Part of a small language model's weights.
Architecture: rotary positions, normalized queries and keys, capped logits.
Each number is 500 + 50 x the weight over its row's rms, rounded and kept within 0 to 999. Layers, rows and columns count from 0. Numbers have three digits each. The size before them is the row's rms in percent of the matrix's.

# up: layer 10 MLP up, 768x192, rms 0.129, rows 298-366, columns 96-191
# down: layer 10 MLP down (transposed), 768x192, rms 0.0322, rows 298-366, columns 96-191
up298 104:489444527570469485517445484462527546502463624576587560457529614508581495560526504500464601528476523497490489476598441552490416519511529486540481469516513594556496548536531558476511528544566518463504516522552375468568485460507495485579517514595418460442423548539431508531516468512517453420
down298 096:507552431526427514496427501475458469519578442524513501532538517428454505496582487457469527509496524431468547406587473513594494456503485487409505519532551531518507424553524467580460579502477463404513500498537514559530530491473517549449476588589588510513542538505515519418470490517548435542
up299 099:435513539440550524529443501526410441516441508435466507505468512432480519505468523443480345393425484394467442554575527518511588496540505466425430417469626391489525504484498453434471564520526521505510513549497506499446556496458478566540448530524510482439435451533695510384457535452548479516
down299 099:439472483475544465568468457572443484528554456442584476490481457494541522474462404585592473526548524454481566522500474541438515536466488569471476546489519486524487586493509451579455464510516469504509537543500479437432472482496428553474486494565474459494426381515460487427394511463541515483
up300 084:510427468489528462407546507498505449492479455543480558522488520535453548563521487445598515478488546466589489439579524450536443559503501506436520529511460474427557518471547547459482492498492552451537464445443483443479564460552437569451585452444454465557533462570532432531442407562487452488
down300 083:415471572529430511526569537502473589564602498489546477462551593494395529529555588495523521562458404452466550405535533495453448626505545468568514453523384522535573416468526513435506527542506481487507522457503414427432512560480480581509529545453504512561515485441504360499408604579501445497
up301 037:512511485523507504471481437446513482449448563434489515568426547463501533503448495529423564438520461474554464489431517504549539551437553468467458484478396501540546538395468430399487456550498561523443508545499574545487589444501494529514496520385433525406575471550534547611331532568517419514
down301 039:441475523490546457449529553543417544451555498530557542534420547446570492473546472453489580510558536460438541484556466511501511513486497610536512539527554519517373382495478500534528528529457497486544494523403476455504479506496413499439496418505430520558483400610591457414490566459431547518
up302 098:402498509393450465491531612453499585473436515503471516521464427419440467491509538454523490556543430505448469496434438533467478463444515497543442510598397530537547537531597569411533476484506552499483450513502541490546607523427510495457476542478536543528532561580473501536466531499461547576
down302 090:535500519412480476457482541447469450496516574539498425441548539460458529505590511474518542480548534441524508460487523578450505495488433455515529518481489487472392511480651559487493474544586459530439490449513455469499549551553545404468549477640507533446564484531497440536589491484472491494
up303 068:514478449509463567629558407495508556543539480473553594473548550492447508489461558449572535466494461558392523498413617486523443485374462487514553512559394470532566452521523518429563582526478525495465512442561407557540530461501594517495555492500501456541503471413511534469586491508439480456
down303 063:540554440406524539481496514557523480482531529590577495484514591465491547442545477516533491482539464526493545459463521506511497483445399513518477519511526481530557463531460553410554524438507477515497501496471453629528490504508514515489466471444450523576513495501481415395591521520517509416
up304 086:535439453425475420516563548452480448451556484387580524469609477462530499455438488570524437557461485451438489503477457506481596439459493527641400492568488554499396505561582602591539528435500426457479507496474547439537556401592518519506526413580585507474438485496529484516512491519524486483
down304 080:504479444479511573557494597578502395504540520481497450581503414464517472519453563463470475577446491478404461523552544454486562582456439494525553476616401571525487476453480449464522471415501450358561554456482465507497594512573512523535542502508546511486522534618578431472445577548489555539
up305 103:425566458515562577556545434472455514424527460536522404486524563531485499440482473563424508478541442489460495502483462560504596527548432571510514522488474498502590518516551434459506500487487473477454587363469531510625520462570451449589543524493467449479472502568483461547422497515511463427
down305 098:538572460516555458501488535510430492416539445471551488480536504523518601438497457481531527478532414528497473559517566445527468454525502469443499492496493441525437518470565426436472500452462484465502464481499527588577494478542465465525561455514394365527473513496559499575409545474514517465
up306 102:453490509466568570416513474469592491457471511556410407493515612498406521429520457421478501544431531450479472499486520532494476569525505433540442535590509514477537439466475439487474527571508558485521600504452489538539603517477467465549555448518541484496511467515541439451490428512483557527
down306 106:515482501508586502563552441466425575504484466440490505509406440521533495486485520443498473480518541537480443460468484464574508470446456520514471465417450537470507426411487450411553557523380556484489521632590459404506481493489644481484412517560505444539509475631478538586452516527519493439
up307 098:414604496601533477492473480522498536599537462390525483528538507441460425454423505471524510533462547473571504419469496411477519594514455479528476517505479500425559510530530582525447590561538528518542519447535500409438495464528525592521557442547495421519497499497584500489497572539440605528
down307 108:513625526634463488473466573462537527509597514415429526471500492468465432488429525509450602496540513462539584455465472360458455542466487504449516547521420519482512492490483503396483526462380518511486509493481521503326448517448563565483520556526567470548521528456466415416526552501445561453
up308 118:514607478500461461456427560444537474568474521437492404483509495507553499419604574471488597412478511472484439535473526430475444506492428480445474513460477466528441472517446575526467499479468584486456529479456443452541409479525516509457394491469489498421548521475434583518462388567562511573
down308 116:604472389440427427414486512474449492417518553517465487527433352605534467478582495497529500497499541424504498424442430486480581532415588461501447459503513511571525530453443561453544479563650471578538493532555506492431545505494569572494521490593456542610455490439517430552511487589518394568
up309 112:431507480544592488495506504427455455561471502413430527480556589514436464560429492433569597590502515519447576497547487562380490488529559537493456539421533525420568544540415511546421543547537545534454553429534479547525476438500461495497519470474487454596612456505500414496519487540581538450
down309 125:482519516482529547499455481418525410561450461520575586483581483610454559531467500456509592438529555483478535455494514519547522461488463532397497488511530476501536513514570534512561570489514465461586551446435421605494535520495428481465454437566495414576444481449473464362509420431512436544
up310 105:462404444453519546476503522493458487463561509533495487504523452527505463447559422513587422453523415514420479442392484510542499678469462573331506535518456485436549474515502544525531417500462489513548553502461394497406544538503564332435471469492523516485472430485508485486434477531551505522
down310 119:495467492461502521485607559535415515579437588474539429449511527461494544445536467485553543479451485522574536518549560493438461437461475395536524460515486404427403458606506584502462465483591432478475460550431500602533514523491516496625479527488405584507611505490464437527509576459426541395
up311 065:494520405510511518473447498533489529526569525539518573480435528492586411504479489527529471578411492422557515565520475536481472553487521498512545441531460482578505520546494395516453451418503441611456542401519584515555529497490532429583535458569422519491482534459613478505513589418487574534
down311 067:518424561544476556511555656505600448542524578443491556488568490524506452512517497536526423494416462502508500519531607538547454523573499565554448461450429501507436455512458481534480525521523441471535498533435481531534433540483534542443487514416530432455332526533506555534509470496550541533
up312 089:524503443549417590499477444518527460551514499522492555430514435536550440569421503548577525489517554503555512436531567514464476528446500454500519406490505514555444576488508465498484476550515581580634454488458476488632616487463535499555523422489470480532580489629570529454469479501464405480
down312 096:460481585575549566451462497510488426462457527589462515474546500637538576535477486528426455502434480437467481374515486521491541539465553517525432552496467558532474485441577462560470480508506518466578572447553517485426520485490415508587535486506516484459549506599435507409532507526462480453
up313 111:564413567518503502586523564500507565479430452563481585532477466506518588428423462505514454495499558390491459528484446512515544527506463480519599524534543474495481563518537612521544462486472467464489509418555543499427554486461556374531420545498551460425510404480458442539317452513474534389
down313 108:444550477502541527447569417424471435535557468574461490509476480588521497514597400437538540497474602475575469489485494455498494561573533502530561381433469505496460478567464467507582439575436488449488478502470471507526464523518431465518496532532463455492501432596454403498593408526497439386
up314 122:445480521512493419503485529622549471529592497446476487479539533520571537504511585459402481477476537531461463486467460511442461453628550493411531538491520488507565484505473542523421423491452462582513512414545465609578566527532565509525481504494489517491539510475503569492509518518549516424
down314 106:483479468409502504510531461559511624578481400495565478443565496453522532491429516499507555406443512550544431463465468488505469390452473526570516507495471500551409511510466480441498459472361459454463449514504495441514481521483445448485591524538467508440557558269520494540469584540496459432
up315 121:518529431525514483465475518531488477613490536492539413390507498553637554488525521448510513481539523498468487526503488460440524448504420561403416540497527509601513553543487553509535560550564484459419525476485503475523497527528486539462427538483468460478491516415558478512574461479527495602
down315 118:496475477515508419492509505533533488465476479567491545513528536501572612446615521443512382563406510524509484437519485483442500585553455424473468547441465475578454508535464532477555576487607466523555505544499501437512558523452525464509409542512510528421506467584552402505567504457540478512
up316 107:517497524576480443458432510391440430543576522500509566459455578511535473521537566484465459515525466503486442521586616530406464559503511517478581555385484484441475476499557538514496469521499473548477430501431473541402490417533502540486494577505470450551494535521451500462541526456504477420
down316 087:481528496519435493409467575401531435464488400463609428558447479495543348493537455571485458492548477543486493503542545503479529509509377534509523570476587485433443483469414513416609443527525505557505593513522417565473471524504470436535490533557538459497523524523533523484563517511565536464
up317 105:479555504553536410563552444449493415451540413534414601527588516473558518490450520548517560437502542498469462527545563448534419478548494434490405476537493474491487429549549401513428474543584533506521508488521446417549488496562512493558492429474523585567556500511600462513466570467537438464
down317 101:404473476507508564511525479509598506376487534534465515532483523497452486491560464542498513450482467494506504456506473521464489450527566540463503495522543495456447565481417455505437427447489438425578420496564471492545553413496534446503491448529534480451479501492507532530588464503509480456
up318 076:391415495547493518516482463517476401490557452433439462518554517544410501515574540429539481371510467443481540515482491517544558543417472409356456520609478502534371521464477568447397536511550486440489467493416541483462577487516467460470578541485534466530526608505513505491456614555444471483
down318 069:514484464600466502498498565411433485526472463442484595634500563594487446620501592521460473523502502558510457436561468441408542540534460459475498557499584437508434493574553532479526474498571523487531516576568530538497428523512528439422494430458502454543503482482547442460506506440461501532
up319 128:533445394516472462547521515489446541506448481476473443501488454532534489536440553563584541467365523480451458550488538415479460471518478469477465568494469464486519504478581483393440426506422613473425492450574489517548475537546541549531521496461467410577632535444457527563513548447485541498
down319 117:480474449399513515468525528484503481522434480555483458441387486607541481497541446405445493459494571569503557437438463495469439398452452474550550462544515459545578523500515503492556554477457501538516494525523505608428469480493505459554544519494491590452558533446533499509423640603468515415
up320 013:469582581476440518577519574523531503563384523411378477500471479573557540610574481555479521551503471595499530436443581466447532471486498491501561472411554489556540462435550467503525538393433491502469496466555476501465630523462407506477536555507566479518456537417465563542588435561552508537
down320 011:522504433476470479468464471488577568553465474502430506551550434417533420506367504432489480487494546458479458494505446516484380465411499474457436506504537486543594521532396495478449472450587483481498427571572435515615417448548504453484543454524564520495473452587450557486530500450568491493
up321 120:432495450606563499462479529497404459565419520455522506414479437528520528363440513475507447528546424503501507504445452518522450541495521457473485522538427496516502524623561553493428523444473470458447458506512458446478471507532566519481560533555513490505538526488560576475481483517423532579
down321 124:545546464607448459451478639453485570433503526495525514499479520497483502490413498450516435565599456547430521457523441480414536420561445453461498572498467522540427447508538481572465527510544450469437497505484466512453535481560480519464513497446528485459400511509559464486451449515498482577
up322 110:501448513474465463539536564540498416433470485420584439515530505452504436538479528509557528463618526514586454484434579418478470584613511425431481531512496555372471521551476444612495455470557445457499506453529483485518493531478444539505529448541581481364457520546503441501529519461484492484
down322 109:604531533542481485461520465527505461432415484537561421458467504462518417479484455515428590470599499551506445486441431590527496483517561477460546593480553519572485523413453450536506573504513518460507524516403430463431548525520422406501504487534489525515454321496473468506515530414450556474
up323 121:518460488473483521518493517548532506449409491473548513494504458536480471500489496489490588447450542473571536581472408514478493550520568402467530530469469536365538517495499529592520404586487527524424436489524495520532511492515529475575475466497420448447494427532519567579508464511525510462
down323 120:442524462632538509567505558589547555481453474407635458440551532429501506491473408523519539505541426385515561517490517501519502455547627591458431608447535478498558555503431493517454539629439466462484473538546508577457425536524546511515465491451534491454477425554611540517450500500473524556
up324 120:441574539525502510468462390434496556519506451566521573445546593531421493532531497445488478498500500499547455513497531486455475528529458567494504586556422501592580487589529535543575432522543553435509547540604535462636513471528513472516536512581519420437482442489451517542446446497477493515
down324 109:502521500480517477476589422532477585484500436510550500543522436599493550548421489408488505579431497470615459479535448520450497408420636442504444503431513439524461478473467508465466471497428493494493512571507443543471527502495541481574518465428487481492505506477483496497588448401566485432
up325 115:479535537496444551503542586420506497454554542476458519490541488526456411429437451602438511553482422535509374494519481503513493505451480544475501503534506540488514576444575575504496535477553442470388483477524475547563527448466452447411503544453465544568542415566413571543453504333542508425
down325 116:482419525542533550520499477443493424500468489454555481406596398511463464457405471521529521572508494536398535463502511514525537492480474508479587570542503430516482534525549541464476480491516455384523510587540495554492498535413505461573569502497517491499482550557504465467471473510482593432
up326 107:578431595457444588531511532533552517586566429550502416505532481527455473501540521496511418464502450562503474518502641455589479481475444388536402484495544481447510447497548575454500416555465500469523491467463520473537495554609537492343496562503545547523477522541535481518510520444484496520
down326 113:572459509500477484402525479558480453535465431596598520490454513442496484530441533511491498481600377487527500514499601426511549618456552352528478532490554546528500466409494514524560391504529530527463499492503609551460512460588498532532453574542415527595476483520494460532578546483589493513
up327 081:374527446529550550518456495622492556573472564495501478512546492498495445463573526457521515530519565574424561420490527523487554541548463456489433582464519479558508450440487456430513504495551564597447608433487522505476531492538487563545575524478501494518532362495421559572574490478507495530
down327 078:474478478481502436437501469533553440495580553501414478502487560533535510500466545551445442489564532516485554403443595416518532561423490561493473522511438332561453480575503475509554498511522507500530534439444316445469617463530447508495447478501452538506527516523589483477491506370559427557
up328 111:534520474568522527538603598484487555537494461533506417485497452487487518533514515614497397541513499474476558566484485512444461497478507417575409446531429546507611408455555491471466441491560515546543521512530461514558458500474541569502550474537443461492477532456530461443499480495550520576
down328 111:481545492524484593378535545479512510503547551394592557499485494464498551496552523487558477487504538451531435554532410437604533523456566439487486522476551527489539587418516498498494385515573502559536477519440532462494493531524507474473511522532554495514437571441530526425477496426485501502
up329 081:508588566480465478555507474627546461484521540460470489555485451522438510490500501488485430566428512490401443572474490573494535541481563472544551474486423549494511497448452526570489549471581562473558552520440403551557513582471469507484618531469514406411518435490522446440466443419480505491
down329 086:472441634492557564414527530533457500446507467510542505591382470580412526463407504516494453514549464383419498449534524537545447485489503607516475537511474496517464531486486527540417500583557493493536478430476494533533443474542504515443614583485447366468514400515456576423477435508441469480
up330 106:569501542489520521488491486549467502504476471484505530488477449553518543507505469428487392415520459403507481472444482501538531511522487450529436486572481524442461342502592502515545544547469446440472525474430506440521571370489565535527529482503506528490486433510626523423525548413524525504
down330 108:496568492542571497506366499488475521460573598572476436465437500501478522518448483395421456398510481425463524508532556500510515493529514497519413478483588518520389468521559399563556511433461523486436533469575485437541498450569524465495583433552512573473519502557479585462487479551530472461
up331 116:522598508419474478519428455430491476488478546446463566424471367546558436518511497492509610482438553462407499473497444414471495554456518524505510615522548504472480496512472486548580494450580461598512519538542573497573583480561529563400521486518517498468465477497545526479535414527509550563
down331 110:524523446503459541512541510539460479501454453408533518464507509451487561503533480483541492521488496505503501449463451538416499462554546542364467564511530507457534401526549660515398476522512570539460521488451576515562505523446505456496470560432565539414463506463476549454468552506483504506
up332 128:511409417478515448504519504515410486559465479420418535483533413546503539479548538579526515453456499381563420492456561505530385459494567580496511489456555453410521533448588542462482545519513552419442414432501517525512485619510582552542568557508458430467556436456593448448504436451484527500
down332 141:510526498454439594371483477504425456443525470513388482435441618546543522564544516434501494518531580531526520442494531526526478373371509457482492457495453492573548546512508474431440565535463519526575431485513402543515520609485478552481501554503483582547563525531534532507497480579473510411
up333 025:400427401470517413511473496494544481465427502573502603477487557521427437478523479493394498501421427516525532505505616469462445478501432542524456500508550424582506490532510557635511461440534535501428424483568481422396521436460473496558570508454456507514523511518451566518560510490479476494
down333 028:546476465437488484464484425517496404551565484557540520459531484466449514505534525512556625563521513514475441540467535412516478476490528435489521517484547585464460520407509449496437549490409478473537480532471541481512529496443448561559453480499509475548423468400509543596473481555445587565
up334 116:546478498525511416554538522504426420569494471544496570569418525410450442507544453485491450462564431561520409572570549550517535473532484528489419550432458585411456490518461598441552542490586455453601569481531458546471558532445386500475483547440464476626502491545502393465470528448546455562
down334 111:530509517557492479526504600442419373452550404490497529612448501469467555520481527453508524496444469568408429461440572496591490570452491531526441492582541448470471486426474480493593505483452500491553422561459510563540512471450499450534443526397518458589480585529567468543410501526479461549
up335 103:511610627494492419517498474468545538522577578485546579559514509501556520478488437499534450560537568488494440472542417391525506428575458543469474485500434480536430491468541469446504492521511445560500526454530483515535551386588484433496522565466484451417494477570490468551562460354625548426
down335 106:470561535485564430475502471480515607511477483505493518593434558477567520491502436493409567501446562438542512377537492446503478552517480539473506477500394445600390354508479489428502390469490481469483498511489429475550485437551454518577554528453509506412463443455520457475521529405462560406
up336 102:430600538523422497476450506485588533577448519523471486452563556541482535524514444573555422471483449526469535541474421431491538561494469446519463563478458541505474540489497547499539540465461512573532482481450514461546498561507484438537507521426451561490500513543509557584486496421394529513
down336 100:572514472477496446535506447460445558545510402511513606499473383595522483492451442502484445424525529516528530525427472514572515386518508302506545419482526489531487542419494539498511529530537542416510519440520494489493567513514500446576443518443502532574541513449560492519497580435531480388
up337 094:516476491582577468550479476464563540523466442510412520422457427450461478545503490495573444501441428487417527561457514503544480486553529458561493446521572574518527494509481515625425471546534493461526486458518501410579552480550417479509575551472459445562460485471489476511496468472489519424
down337 094:552475418569503479531431501432480505546400479452535580594578599478524486579480458471516554496436501573521465498426446477526562517436509526623455539552470524511484507535457505571427476503502506627439544457543498501526582453470460452538498514497546505576426434627522488552543512474489477531
up338 106:490455489459547539520601428546457522504522495496390591528548527460475568581569467567615508478561421498441506507500581441510469581623480524511371576506464455465505467648516528404408466614479512547480461512507493562445552486518475474514542498477493469564441538499514443488511502377543460445
down338 123:451528519513433494424603430494518532545447465557554460434475500575520454458586381454585492520592504594471497499523496474476471496489528532476532535527522478522467519542420517520488508544508501465512579496407478578473503500574496532523512528513516514556594526435484409463456491460524526460
up339 105:515508508475569556459600476482538571450439595569489595421459495428487502430485491477404539600370547551507525488610509463476463473537513585530510512525470453449568495567509519461456538479461621535342531457515504490544535463536520523473571536456466363518461477474532475429487541489420403496
down339 098:496529521464495508546476414569542537541487458556493521451472462501448605476553509518466443573482540511540416448475543422507463542476553614497519484591427487519522449613428559524493516509537531511470585473490440510520467436488531503496457521520353457556523601555451478507365542454538478485
up340 094:524402611541593526518519423457500451484486565479434562486535578609502387473522454423504526515527597563549564561479544522473531556456498509501558522473532564511380489541594518556470496526475457480486449483495452496508374461574516534472541541417532503475517513518582458475450443373574508566
down340 101:522537505543512500577506484492598489494577476524481540518487445537515510571410497490490527535623490463578498480520486416502491505516455551444489529459558389585512521460463517490490576488510490518588433472520474479584511516498483398530507513536522493540467521433571394478433477422571477533
up341 129:488525566576484467563509546491440572543431454525595497459567538497523479461499548499444473450579420526380455486574514524548560491490500523531444520479500449509583487526562499487434532473504479563361388522520490543469499598542504476486552545515532449447481501611534431525489461555452554439
down341 129:516571420495484509506521508529493522480519476555560541483631505455515494472573506448466518479531515488439443500449498473537516399509446558422460496464465471575457542460517486475391491506552450477458429508550453564497462455552475441539616552528571466502572544604537464485495513570507502435
up342 087:538464502422478471527410475511571500449560513565481510421503558458520512462437602521595485513534513445521479583475494520489567530522503517577530470518430476517508498480483518414459537524589512492501509527477509489551550491495532551493382469472447533470576475493465531534513443465434571556
down342 090:502536484470543511443460583552448537485543552466482535466479560459533472474498499456606431468533430453487412574581527459437538626487514515470553464529500441500472498444562516455474460431525593539537468457562395483490456468453598493569550527462550421495517524532488508428497506381487573513
up343 112:492461532458437603496533509518510462404526560510520460555468503511472419461436570450490423473529560479495474478469497541591501462626461425492504514428525483484542557517516509507458464441493518494554542485484441462528484511574487520424568470490595479469532450533458519493469433500516505607
down343 110:451558516487425532451524432513453423481424502503466576556436537466492452532449627491439504617534551437480468514446447434518500460463510623549431518567463504445506518534467463499525492524488544469454482453493505398470538524515472566564553495559500547423504434440469475559458524452453433610
up344 091:514449471546536511555553499501519395451536472513442532590398447553436530533463492513492415542539466510499456503451450505528481546481477487482507455519430488490437557422533569541450539475520507436546513500495477523449565491568443514424543462563551598455514488518519462627491473520520486489
down344 075:519571348450419426516454535540495455494528551547540459474475496548464537532500416508492545643434491511442483533427482509512529522534455469489462538528515454450524449537442612465597498406518550444440556459468507634482404558525505445533493506567499519531593478500608581543486636491522456549
up345 095:593545544490430490420584539505487577507496492563437559512612575399517481474479445570459527507517516529464489489445555475536581535603500433495495526425517529502494483421463571488531467456529543544452445567524523553556523428437456399582566558474467463424545488544535494500563499534460526405
down345 099:519465442526407453594479499519523587439478582549476587436414472436521458440495516469574543456514476507467518511416552449579499531554531490452479472437518564516486407491471416549584542508497456415470519506509429422518525458549470474457518538532572518433519421582538375567547505496448542522
up346 093:416429600407515544543547541492595508612593493490413498436512536576466555492489475468505510527515558480524511517512507561502499555589468534454500469640522432402615552560433480460433532535496446562528470477491452495468481527469551507570515474427533512508474458478500477543495455357534486519
down346 122:482522447424490532456550543452502433596500553607489516534441521408529568516550400531547547509461530525483525494431549482476504549486438409421475513507481482484504460522508467436539563523454421638511383511531411443498490565445497519531528512455397496515493459540464416494446453447585442520
up347 115:518556524508503481480488470547495580500500478535485504572422470492592483430566540563486486491482491517536464479466525528488516451515457409561489483619465561495422477480558529540510472537474550494522487519521378531521389547492521477519490452518526608442529390438471575536507534495486566559
down347 118:489524483548510558549437459504534555441497501546532481501438586475482532539568583516447555527549425470486423440460466554573481539469463447513391502410464446475429481506541449481572582486440545519626510563430502411455447476488518457465474508520515591520493539563385486516531510509503568504
up348 111:581474474494371509461495497497435511515499466475522566503518546465522491457526488499547434435518586557506427502495497577597463564580518388497547454429545544410525497530530516387501498490520557603330521495495530530471549464524498480504486575540478472436467388525489518516559542513579435391
down348 104:453511516486516497483541483543437485620457426528476506443474522475550445565523583438541528343553440443372584521506464584507400564588611564517565486526550525529458564447506536589520501499535543486478500524499490416386510457513451468420485587426508615493408453482440458449477515505524518434
up349 119:363449544479558445539483446607424472513616545527532521511503515522478499486494515410462484437507470498502484476506548392484531492508539402488501445556397510538546507430577524485491540414553566523514455544570406497568578488566435541541480571503404460457518583467501426456473447481475541510
down349 115:487456481491481591572505493621528405545450625460542503407520512540560427454565478494505603531562546508399500429497506576413539465475507481451447461460493477484447519443528604399506420496478533464473441510445515453589506549537577517617465546510510542514543509491536517472567520539444575552
up350 007:580535470523628433512458513580410436540526560613513454484629489504464385493385538464461509546492464427440458476487552426443410438572529409483484525521520538441563571479527523502549536538473625455524486480528461520447472535465511418514382552511563483458405473529523504494563462492549462478
down350 008:535511473483474548580457466558453557561564471527443566535538515497508576499506466519510538457521610459499517524542540613558486500485467622544466537495521510474465453480505375557555551442521458570497538414535502558444500511524553477511485447531530560502529450478514507518449442553445555536
up351 090:505526478530565529602554590483558527433469552458404482555474422508617522462510538499459488483512460448490494497440498447531579524436493492534457463432464511547473457468474548426402476435456496616427503463485557446416502509444419549552431508476501581532511537536428576549427380477447577488
down351 084:602535438490472370490448513459497477504481519417558436509564534655466491428436530474484480583467499497517493535523435577482452508536585415471486516496490472441450546541418515484502511510511551446479486490552477652522520495591641469512460491512441492489522483482550446441576479513522492472
up352 113:545464578442601469582417508510529529500462429470411536547555495534522545591420559383523499468601457509477504498480543562462483488441501543469553611536574547483437443524541579501579488436563504503513546478570521527485529551444508526414484494500452510478518357578544496570476470560564586472
down352 106:540476556446567441505419517418536461497432434471349546559505556506413535472471439429554508486541512539439390568495516360556475398419424586444525467589501407463390445483562610470438506539458513492518498440479467480538489549454542488408517537473412445490537500454548489488468586494491480419
up353 099:417557508530446538439510448555534519460561505484529491520576514407437425540577534511460525492527446420397528497479515457487493585476466497488552488442456509570495533563408520495532503544362444536464576389515451403542483440514447542502549474475534473488552544560530469533423423464418531540
down353 098:530517471495471471582509492435499523571417403506628550464486444497426499493428512545559539533503562537547474495413495505500522483516516556521558444511588591481515438571516530502461496459485489534530500506476521460506472469492448542473448594565512441515464506519443526361460495553593429492
up354 102:478487564511525501566536546527487601513506533570517587498507537511496591461459558488562498487468451430583524433459488535420528551494551539503542533524470550494492603581603480516528523548446570439465441528473456500447573511487552517578537562545531535420519476472569516453560467498503425535
down354 101:493495523501539551462515503527520542546436513543552495471548442482590524464470463539499556529441559460598522447508522503435449455489488587502604536429506486533453498471499518462517549411499445592544418442543523476481461585520510499607432512530484650455506463548485462450555609617500453529
up355 107:502554505457566490459525544489482449445442535547458529546555470524486494623430516514450439519581585522539533489507541574528446490466476535498439558502498468433489375536562560553492550488466544505540502593615483491532548458504496432485526543399505542495542521462498482547576427427589520521
down355 110:431443576445485607524497510503454406567551349464484497483555473519572557440557468534484485489515581461516525531574459522440479481476531516451456548581473482449462560550522543618499484538486487471456486614461502463547507525600531470518465512460481479517506598585523489463498541468464421512
up356 118:522495533572513421429462502561564544421518509449510560506519581467352601466442525506504522493531521547529466607475539636568524490526473500511506526504549540531496527477473500516517532454531547511371547485540437533448507510541474481480409467553460453506513528543487450512540472464508548489
down356 112:580481531519450417517465480543423490453560395538619489492466517511490561523481497412556480547531481504533489429503545487559579524465570514571483584552490405530409524551558507510558471444480381471463476531429460584444449526555434520488560562471457414473548518569485505457548508583462426417
up357 107:600498461513470533471496437515418420559446451501466542463508430390463487564425500466475490495472478490524498539429583535458433503499465560542521491414482520515473544536488480418542451378475522522448425481509467440537456480565457557446393544465480516457529535580472583550504541558545511498
down357 119:547503586591353473471593543455509429506455454451433520538521525466466506493491574600472483482415432529517483520509434575392488547495465533522521456461537545519511442513487439472516514494510585548588524560476512474532516505525510527472439479513600544502521495513588473563566464487485533529
up358 121:477521489508406578514471503476618519479484490444432496520425613512448532571559482496459461560522502428495419470446495446453525346598473520505450562526481516471450501464493598500440557505520463487471555513455478505602503579481514582530446572438417439566439484613539483507400424492468555488
down358 122:500491532446538507498472589393600501577433520536553461565464522452562492517536493466548515483553406525401463521565532476462506537566436493471534571489545462407523509520558448454492490442541441490493496371542408531410541536553464462292587479422544557452490462453553494444523428553515615520
up359 116:481439463529477464509458418540500368533490622481446477480422477494488596445481518511473448477521475490484457518493549486565501562511542553518495531456397483514470423543452455512517424545525519597556467541504578431493477481488476519540525492559491511462485542454486452514568536564513536522
down359 121:537505605507512502537457461463497526493473517523484451397576511438415513421519550531462465495544419426500584546522564415575542493521540484611465478491464451513379501480443491452569502513474507452538456433613487419453553561502534470443573478499570552436503415592509412506464553530571481561
up360 101:449490532552496515485581526526607500473524552617416438504516574574430514436604501499524514441475446523531440521440540553517557520536490471612497519517429481482513551477521464512405491462577523506473504507392396423530462525488437544458489509489472464418503461508418489563418458487474522506
down360 102:419508555418525483519423475497405524473442369429478518501493483456496578587482467395479368434446424530522439476475577538475489461580478563507494533630442507466532517560575555529553423534595546474481470453556529444499455534513505485559433463559468448502495495479551473591449501481533456463
up361 038:522526510479516514481483542419524530470399570420499477539468494538358523549464506605474503511506378515544531489510478543510465446508518566503498484497544494593557508469482538475570528461536520532387566579537394476584436453442495487471520442472431530498522426507425525480469442466488486525
down361 038:465541627450549549518584462486445482432498549395547533503479510480483512606521450424484560511432580496580400476611482540515604495526517525509405618429486559419524524515477489467463468558486553509412521462437449463558613447517509506495567497527485517588422412473503516493560513498543518585
up362 112:601504571566501431489484560579485537506429539539494548469496392535487566488529511441403520474454441452552542468478570552502525530496452507444534462532488426457500527522503520532478520521521538579469558486543456518535549471515543418542419527365477496529492516476529565580360522522551491501
down362 106:466408457521557429436532445594538436436451409423476514588480544492594543483498461566526454533556483576411485466456551578532535494485587532512498503551610502420591476499402474525543548481538514500503470549562462577509454496525442416568504535488511602510504548474502497456464478441437397446
up363 020:450571466409475443562509462457421460520505546568505484397533509505496481493508511553455548535447545581489568474425446534446494476497492496473481481370557553567568548426492442486522492438404458488601547482546517536560529550523468526519454483499466452535559585578434490484429483455531502442
down363 019:413614452557542466537473509412510467458438496444591525507600498506401443532430480479548491568468518566443585484496496471448520525479454460490561424410426535441536492475495478481486544520496457504495492517545497623566495520533509483542549503546416468480517448616505458433358429514558466501
up364 054:599497524568487438449433513443517503425528507553587517573534503565510539532444469537510466507454540529491445492431458467496421442581511507429453520506563562576532485496526443506570509480470506505494536450548470485443451456487586550556383467444507537466532559508497453455402503451449429551
down364 053:520522465484553429530569405557471552457465524451378501437530441497489486552582524555510455466505486417566497488448576526459510539529506476484552498533458478513417620581562485466316537624521433475564545507561514483661501484424500519468494522483541521481556495505438571515558452459529545472
up365 116:412467562412484475489529423552558527488511547473511535453567480523518554562508464458430522417489521504511440504502507465539507476544580368532612525451454570509533469478623588492448478542527432542461416462554513557492491523403495546536546437510559456502460520522510478554534533463518560511
down365 110:535507574440494498543482486554511468493560544534434507568579500508561590498569517559487489436544347438499467562542633471532516537478468497450533531537478416463367482554517476505516454489491470512472508456432524441491458503473451554518402445469513506579511431423574489443562420502453509553
up366 116:496465519506502532534501482576442482576481462498492484484525523432494464462524419381501474512484481421547518472532524582588545446600538422669529433553452556471538458558507599533487496565378569502412452453470448415511516548485453509513447512468414493501604539510456529476543552429525501545
down366 101:532495414604474461545557446486435535495416455623515473502457484548573485401452504449482486485566544565462415522450454563497530511564572494474555523523501475470500507466520427521536475431474517445561488485552484485454485532495426496487552448459515547557471558573362541536497534500576505550